Weights of a small transformer language model: 5.11M parameters.
Each number is 200 + 40 x the weight over its row's rms, rounded and kept within 0 to 999. Layers, rows and columns count from 0. The size before them is the row's rms in percent of the matrix's.

# layer 12 MLP gate, 320x128, rms 0.122, rows 171-196, columns 0-127
104,213,224,180,207,188,222,119,197,171,171,152,197,175,229,246,246,229,206,184,148,45,209,193,153,243,143,167,242,236,157,146,217,162,237,236,187,170,202,220,219,195,229,203,228,148,220,195,212,229,141,240,179,164,198,164,164,238,163,182,228,187,220,158,233,142,190,269,152,182,224,223,261,227,196,197,243,141,201,229,163,198,214,250,262,195,193,164,185,117,236,138,184,226,213,213,161,205,198,100,195,271,190,272,104,141,261,271,159,194,152,172,204,222,230,133,197,131,236,193,187,228,245,203,242,255,209,186,190
116,206,167,187,182,149,232,209,186,239,211,226,255,210,223,197,102,256,118,185,191,184,271,236,155,229,138,103,236,238,128,274,172,150,278,224,198,196,213,255,188,197,194,223,155,253,224,197,174,180,131,240,181,205,186,156,209,147,206,161,244,116,169,207,224,279,122,197,203,190,226,239,196,267,198,294,221,144,194,239,193,127,151,249,196,195,211,233,191,248,171,215,206,259,240,170,172,182,229,179,149,188,230,226,202,197,180,241,151,238,162,114,239,173,253,192,178,169,214,132,199,218,179,188,147,235,198,236,206
118,151,149,218,192,129,263,193,214,207,246,258,225,231,246,154,218,261,163,124,201,214,136,224,251,254,195,186,207,212,199,172,177,180,143,242,145,188,239,213,241,150,208,185,167,232,238,133,221,244,195,181,227,242,182,198,204,218,214,191,226,186,123,95,272,245,234,185,200,197,170,248,225,162,91,183,256,196,254,251,239,166,248,232,219,151,238,175,210,255,238,105,183,172,235,203,212,141,157,193,178,183,212,252,266,153,171,191,160,147,210,180,237,204,212,169,191,193,199,153,164,143,197,134,147,245,171,211,280
105,209,168,105,229,173,174,172,297,171,269,137,174,187,193,269,184,220,213,155,219,203,250,218,297,138,177,182,130,297,165,235,200,261,181,203,177,162,139,217,185,182,158,190,205,148,184,198,202,215,216,272,155,211,195,181,213,154,194,219,214,192,167,152,249,217,223,206,199,219,198,232,239,208,204,189,266,230,240,228,214,184,275,206,243,209,249,185,235,273,224,191,183,170,215,149,192,137,186,156,227,321,196,199,181,219,200,264,151,255,140,197,159,118,185,223,149,177,176,175,209,210,271,171,273,247,228,236,204
115,195,299,178,151,166,214,184,215,116,203,232,228,191,184,158,196,234,183,185,219,89,217,256,148,255,174,194,203,239,160,180,206,210,230,185,210,162,200,183,215,171,137,217,188,147,214,196,171,189,242,213,266,183,225,192,100,196,195,186,279,248,154,174,217,212,282,110,131,204,234,218,156,280,166,252,206,161,162,213,197,176,253,180,235,245,101,173,224,235,212,114,167,217,158,138,209,260,208,243,157,211,202,200,249,228,181,222,158,191,258,183,195,195,160,212,174,176,249,214,124,121,205,168,194,243,199,157,193
085,175,59,195,136,209,127,206,150,170,244,218,218,217,247,163,172,192,258,209,272,206,166,189,240,215,270,166,206,134,211,145,133,238,208,192,253,270,147,169,219,214,259,189,226,225,240,185,172,222,199,200,227,187,209,189,299,219,180,242,204,165,146,159,226,228,138,168,214,181,179,138,191,145,202,188,301,242,239,252,195,213,216,254,122,201,174,174,218,186,230,157,197,244,200,201,163,168,140,203,165,180,181,242,242,209,167,185,244,259,167,143,204,200,277,215,194,244,217,260,234,259,229,185,154,228,221,252,202
090,223,170,206,152,87,236,259,242,139,260,177,222,154,202,241,145,203,144,214,163,148,163,135,163,210,244,211,209,186,220,129,194,207,237,140,147,173,192,210,207,189,167,199,221,179,103,179,182,227,206,81,128,193,254,175,125,173,215,170,216,195,160,202,164,232,214,143,175,229,176,208,194,250,185,234,213,162,203,163,158,187,208,224,180,230,167,181,292,189,232,175,102,241,238,174,169,262,203,221,165,245,189,193,184,159,201,215,193,237,160,175,236,196,190,183,190,117,206,205,151,194,254,281,174,236,262,145,150
071,171,213,182,169,168,133,150,216,133,258,177,240,261,162,193,232,198,165,176,140,174,137,283,183,302,239,186,174,205,204,248,226,208,255,229,178,202,204,204,108,241,106,197,215,199,215,137,206,203,212,183,159,161,213,230,198,267,242,230,187,173,187,156,231,176,284,185,122,208,232,218,305,189,166,239,176,189,192,130,183,270,265,159,231,189,219,160,184,251,194,229,175,166,249,195,208,159,165,147,216,162,253,192,173,184,174,208,152,197,225,257,184,216,186,183,138,250,180,244,301,181,147,236,170,220,206,203,187
106,189,210,168,147,176,236,201,177,125,221,179,260,204,205,195,126,259,126,174,171,201,188,153,75,225,174,147,209,248,164,167,176,155,238,226,155,152,226,156,204,209,214,233,85,168,169,218,233,195,144,153,285,290,164,201,226,180,211,153,193,179,195,194,174,157,196,145,209,177,201,151,268,242,151,178,232,155,196,148,226,174,151,144,248,222,201,166,310,225,267,201,188,214,209,249,189,224,224,211,221,197,189,233,192,171,212,239,136,195,183,198,196,158,222,154,208,194,238,205,221,135,233,291,159,164,189,157,211
104,205,184,200,153,125,266,134,239,158,270,207,241,189,179,183,146,252,225,163,203,222,293,228,255,165,244,160,228,251,154,186,181,172,244,126,135,187,109,237,228,237,204,174,132,190,169,200,215,185,159,119,193,182,165,146,243,141,285,218,159,212,211,177,167,257,221,190,189,250,186,261,190,162,230,176,224,162,196,202,182,130,228,209,205,138,173,220,233,151,296,117,142,191,214,217,223,212,143,193,271,274,170,174,161,201,187,206,161,188,207,184,213,198,203,171,119,171,223,183,215,217,198,132,220,196,205,226,192
093,272,227,148,266,208,215,197,240,197,188,170,215,215,234,214,276,187,142,157,185,235,181,166,231,230,180,143,221,134,196,255,153,109,207,263,137,188,270,237,203,213,136,150,158,190,192,210,157,222,248,178,200,265,199,226,151,102,179,130,254,176,231,228,254,305,203,218,216,214,242,150,175,188,196,224,194,195,228,174,245,168,173,187,259,175,242,217,241,243,215,238,265,234,188,208,197,193,259,208,178,129,157,166,173,230,212,221,265,198,183,154,262,114,175,228,227,190,194,259,212,176,157,170,157,191,163,123,193
089,217,152,235,208,226,243,151,231,203,171,216,197,210,188,227,229,251,244,168,145,195,206,274,201,167,232,176,141,148,251,210,172,154,179,210,156,187,160,154,172,216,192,143,113,229,266,293,234,183,205,213,142,213,143,187,225,212,216,190,241,186,215,136,208,180,260,246,176,244,177,198,259,245,146,149,222,226,132,219,227,176,217,224,230,213,227,276,190,218,317,244,183,237,300,178,193,188,164,119,265,258,217,183,153,250,198,178,198,239,139,199,153,215,190,95,195,181,219,216,231,171,203,227,175,204,188,145,261
098,202,219,190,208,213,202,129,248,235,187,196,163,206,152,247,218,252,219,178,293,212,167,197,247,229,175,203,220,116,207,149,197,233,137,191,196,228,194,202,227,100,169,158,172,123,136,220,220,260,162,205,182,152,170,225,164,174,143,263,248,213,167,189,252,241,230,219,196,268,186,192,202,197,162,189,187,199,241,184,194,134,231,210,233,212,177,200,205,268,232,243,202,215,250,147,226,202,282,194,208,262,213,179,231,177,202,294,183,223,57,161,193,193,185,186,142,140,164,230,218,225,292,260,156,209,219,140,192
105,258,202,217,203,185,201,152,171,180,173,146,213,181,252,210,243,221,173,268,192,195,188,218,210,164,237,211,148,152,180,210,137,201,219,217,189,101,240,146,139,130,137,136,234,145,218,157,110,221,126,210,166,266,143,238,201,214,232,297,234,208,164,190,228,285,170,238,281,154,236,206,230,195,207,239,196,182,217,242,194,216,206,187,201,222,228,222,215,202,178,187,241,167,156,169,249,204,164,166,248,166,242,225,139,223,174,246,186,171,196,146,199,159,157,174,106,284,201,129,186,204,210,227,265,190,200,255,130
106,222,162,212,188,193,223,177,132,221,162,247,232,152,247,150,170,241,212,108,174,170,115,216,138,244,160,253,115,253,213,237,146,144,195,233,149,183,234,252,236,211,204,210,252,186,192,147,212,233,146,247,237,236,173,207,205,198,202,137,234,219,105,266,194,196,241,167,195,268,278,178,222,223,141,218,192,155,223,206,226,217,306,182,172,189,215,193,200,202,211,181,190,198,227,207,216,178,196,148,250,225,191,193,180,241,215,213,171,112,191,128,211,170,297,201,275,166,195,174,182,239,244,194,224,251,126,238,233
112,200,157,224,138,150,156,180,230,153,249,101,154,137,191,159,164,192,214,148,255,208,220,214,258,180,202,185,204,206,215,251,152,194,284,165,199,250,167,114,175,232,189,197,180,214,202,181,188,182,195,144,202,250,151,263,227,207,203,249,224,203,220,220,204,178,171,124,182,227,232,266,191,167,128,190,181,216,213,163,190,159,181,160,229,156,235,243,234,168,222,168,215,218,182,190,220,115,192,126,219,198,235,318,263,187,216,126,213,143,126,204,217,167,226,144,162,184,108,210,232,164,108,178,251,184,197,195,229
095,197,135,239,97,145,230,136,177,218,289,191,145,147,188,222,240,280,129,219,189,220,145,136,243,268,153,170,157,154,255,144,146,184,155,202,225,193,232,214,234,243,194,214,232,141,231,144,180,195,133,162,236,274,245,169,221,227,231,143,209,158,214,182,176,176,175,189,178,146,217,202,167,242,184,220,234,245,205,196,220,193,214,138,194,190,250,274,192,184,279,146,168,201,167,206,221,288,159,190,200,202,165,222,165,211,246,214,143,171,217,152,240,212,169,230,120,158,215,156,205,187,256,206,185,219,213,169,135
081,177,130,202,147,169,214,171,136,126,205,199,178,157,147,176,257,178,175,169,247,205,256,251,215,175,192,195,219,223,193,202,164,218,175,141,215,219,252,213,160,233,174,128,178,239,175,220,199,196,168,188,198,166,211,261,153,204,199,204,164,246,167,126,191,87,182,218,194,146,107,153,290,188,195,186,157,215,202,267,252,254,199,220,247,221,247,148,187,203,185,190,216,201,206,201,254,317,245,238,265,222,209,276,177,204,226,249,253,152,196,168,188,198,206,270,214,258,249,174,189,168,254,203,208,285,211,138,174
085,225,184,187,217,180,161,166,156,263,193,256,211,219,190,244,241,198,177,217,196,183,178,183,229,227,145,277,140,191,247,220,195,190,240,180,226,155,208,211,172,157,217,182,196,178,212,171,133,230,231,242,269,130,153,230,175,168,207,152,236,191,180,233,296,123,135,218,245,194,206,166,187,216,172,203,87,140,208,187,321,215,264,177,125,153,147,201,233,193,190,209,184,220,209,166,235,259,207,161,227,191,165,129,197,195,268,250,157,231,126,177,246,154,228,194,217,196,268,222,140,184,222,133,256,262,221,179,196
082,223,239,185,237,220,242,136,161,130,144,204,232,181,175,286,183,214,214,262,205,183,234,170,150,250,237,232,227,253,166,151,179,274,175,222,209,231,299,235,203,146,230,212,208,180,212,250,166,218,172,168,205,211,173,208,166,220,150,210,165,208,214,160,119,196,229,295,112,235,239,256,203,201,221,196,134,171,215,196,209,255,178,215,199,249,171,266,177,181,175,163,251,190,150,194,169,227,97,210,217,204,213,242,233,183,300,208,175,235,207,188,277,180,232,230,245,204,245,253,208,150,268,256,274,193,208,158,187
103,211,203,214,188,196,180,196,248,121,283,217,237,161,216,236,163,142,136,190,206,182,206,156,205,178,184,99,142,263,227,157,175,251,216,239,180,194,157,162,185,245,170,247,169,223,255,174,210,302,151,99,173,248,200,258,231,183,262,252,189,231,112,197,175,201,150,223,251,173,212,152,267,202,195,222,238,185,196,221,245,172,167,197,198,197,171,228,198,104,273,239,173,139,198,211,129,176,164,211,210,250,200,204,171,160,248,209,190,243,120,233,206,193,174,132,182,166,151,170,136,237,221,225,184,156,218,214,214
104,242,213,156,221,170,222,172,210,214,207,216,254,196,244,241,131,187,166,175,158,254,144,224,202,173,141,203,223,241,168,200,148,242,263,269,185,199,219,232,198,188,140,109,117,146,200,224,210,195,133,221,165,229,174,226,198,175,245,135,189,156,278,213,243,204,207,225,178,149,173,180,153,224,189,196,227,183,214,165,222,205,215,240,198,305,106,228,145,223,226,152,225,82,264,269,199,217,138,120,136,219,214,183,207,222,179,193,157,217,180,188,198,162,234,276,167,207,192,183,186,216,116,242,164,198,245,224,179
080,186,159,148,194,198,188,167,241,187,259,199,157,99,208,152,190,195,208,189,212,99,240,251,284,198,199,127,127,226,138,183,180,191,208,203,169,238,209,173,216,207,224,203,235,269,154,246,132,293,177,250,226,159,264,198,203,160,270,230,235,219,188,174,177,207,148,199,231,177,181,160,265,212,149,168,228,183,202,208,232,215,154,219,234,199,217,209,110,188,242,129,196,198,240,207,232,181,169,193,201,193,233,211,168,226,201,118,255,226,235,221,252,241,210,209,274,195,135,221,139,200,253,205,265,151,128,202,277
112,233,166,259,159,126,200,181,180,194,186,236,234,204,283,266,160,196,178,181,187,201,169,214,211,187,116,134,194,206,158,202,205,160,227,220,144,192,234,230,185,230,177,151,209,161,218,226,254,250,158,150,205,152,187,253,176,152,236,183,174,170,139,161,205,248,221,238,160,201,116,252,198,146,227,233,239,209,213,203,204,155,280,157,178,239,197,182,129,185,222,166,193,146,135,238,226,219,171,116,143,273,258,259,250,130,212,236,221,244,119,159,203,206,270,251,189,159,168,181,247,123,202,170,203,229,178,157,246
068,226,242,130,201,224,208,251,218,229,151,254,224,211,168,245,212,238,250,179,182,188,279,213,212,206,246,139,137,266,189,192,232,162,142,177,168,216,170,277,230,152,224,188,156,242,148,212,177,223,260,187,277,222,190,231,203,129,150,166,236,131,190,180,192,200,223,172,230,232,247,231,255,171,148,231,216,199,223,196,216,228,213,150,233,247,191,275,202,223,237,193,114,247,267,152,234,185,271,158,179,136,198,207,207,175,203,169,204,264,155,163,111,166,174,175,212,160,204,214,86,221,268,264,227,160,217,191,234
113,145,211,207,223,117,259,189,223,230,151,194,292,211,202,247,196,253,215,158,182,203,182,179,181,206,142,110,214,200,247,277,154,205,198,177,243,143,203,268,196,209,205,253,172,180,142,148,191,198,104,107,212,239,193,190,177,197,186,184,301,194,156,248,224,226,274,147,249,245,177,220,235,221,77,212,171,147,228,211,216,211,196,226,235,175,189,215,196,193,210,232,164,177,195,270,202,222,147,125,197,207,237,198,261,173,238,167,189,127,192,141,230,179,240,196,210,288,211,162,172,223,218,215,144,188,213,204,177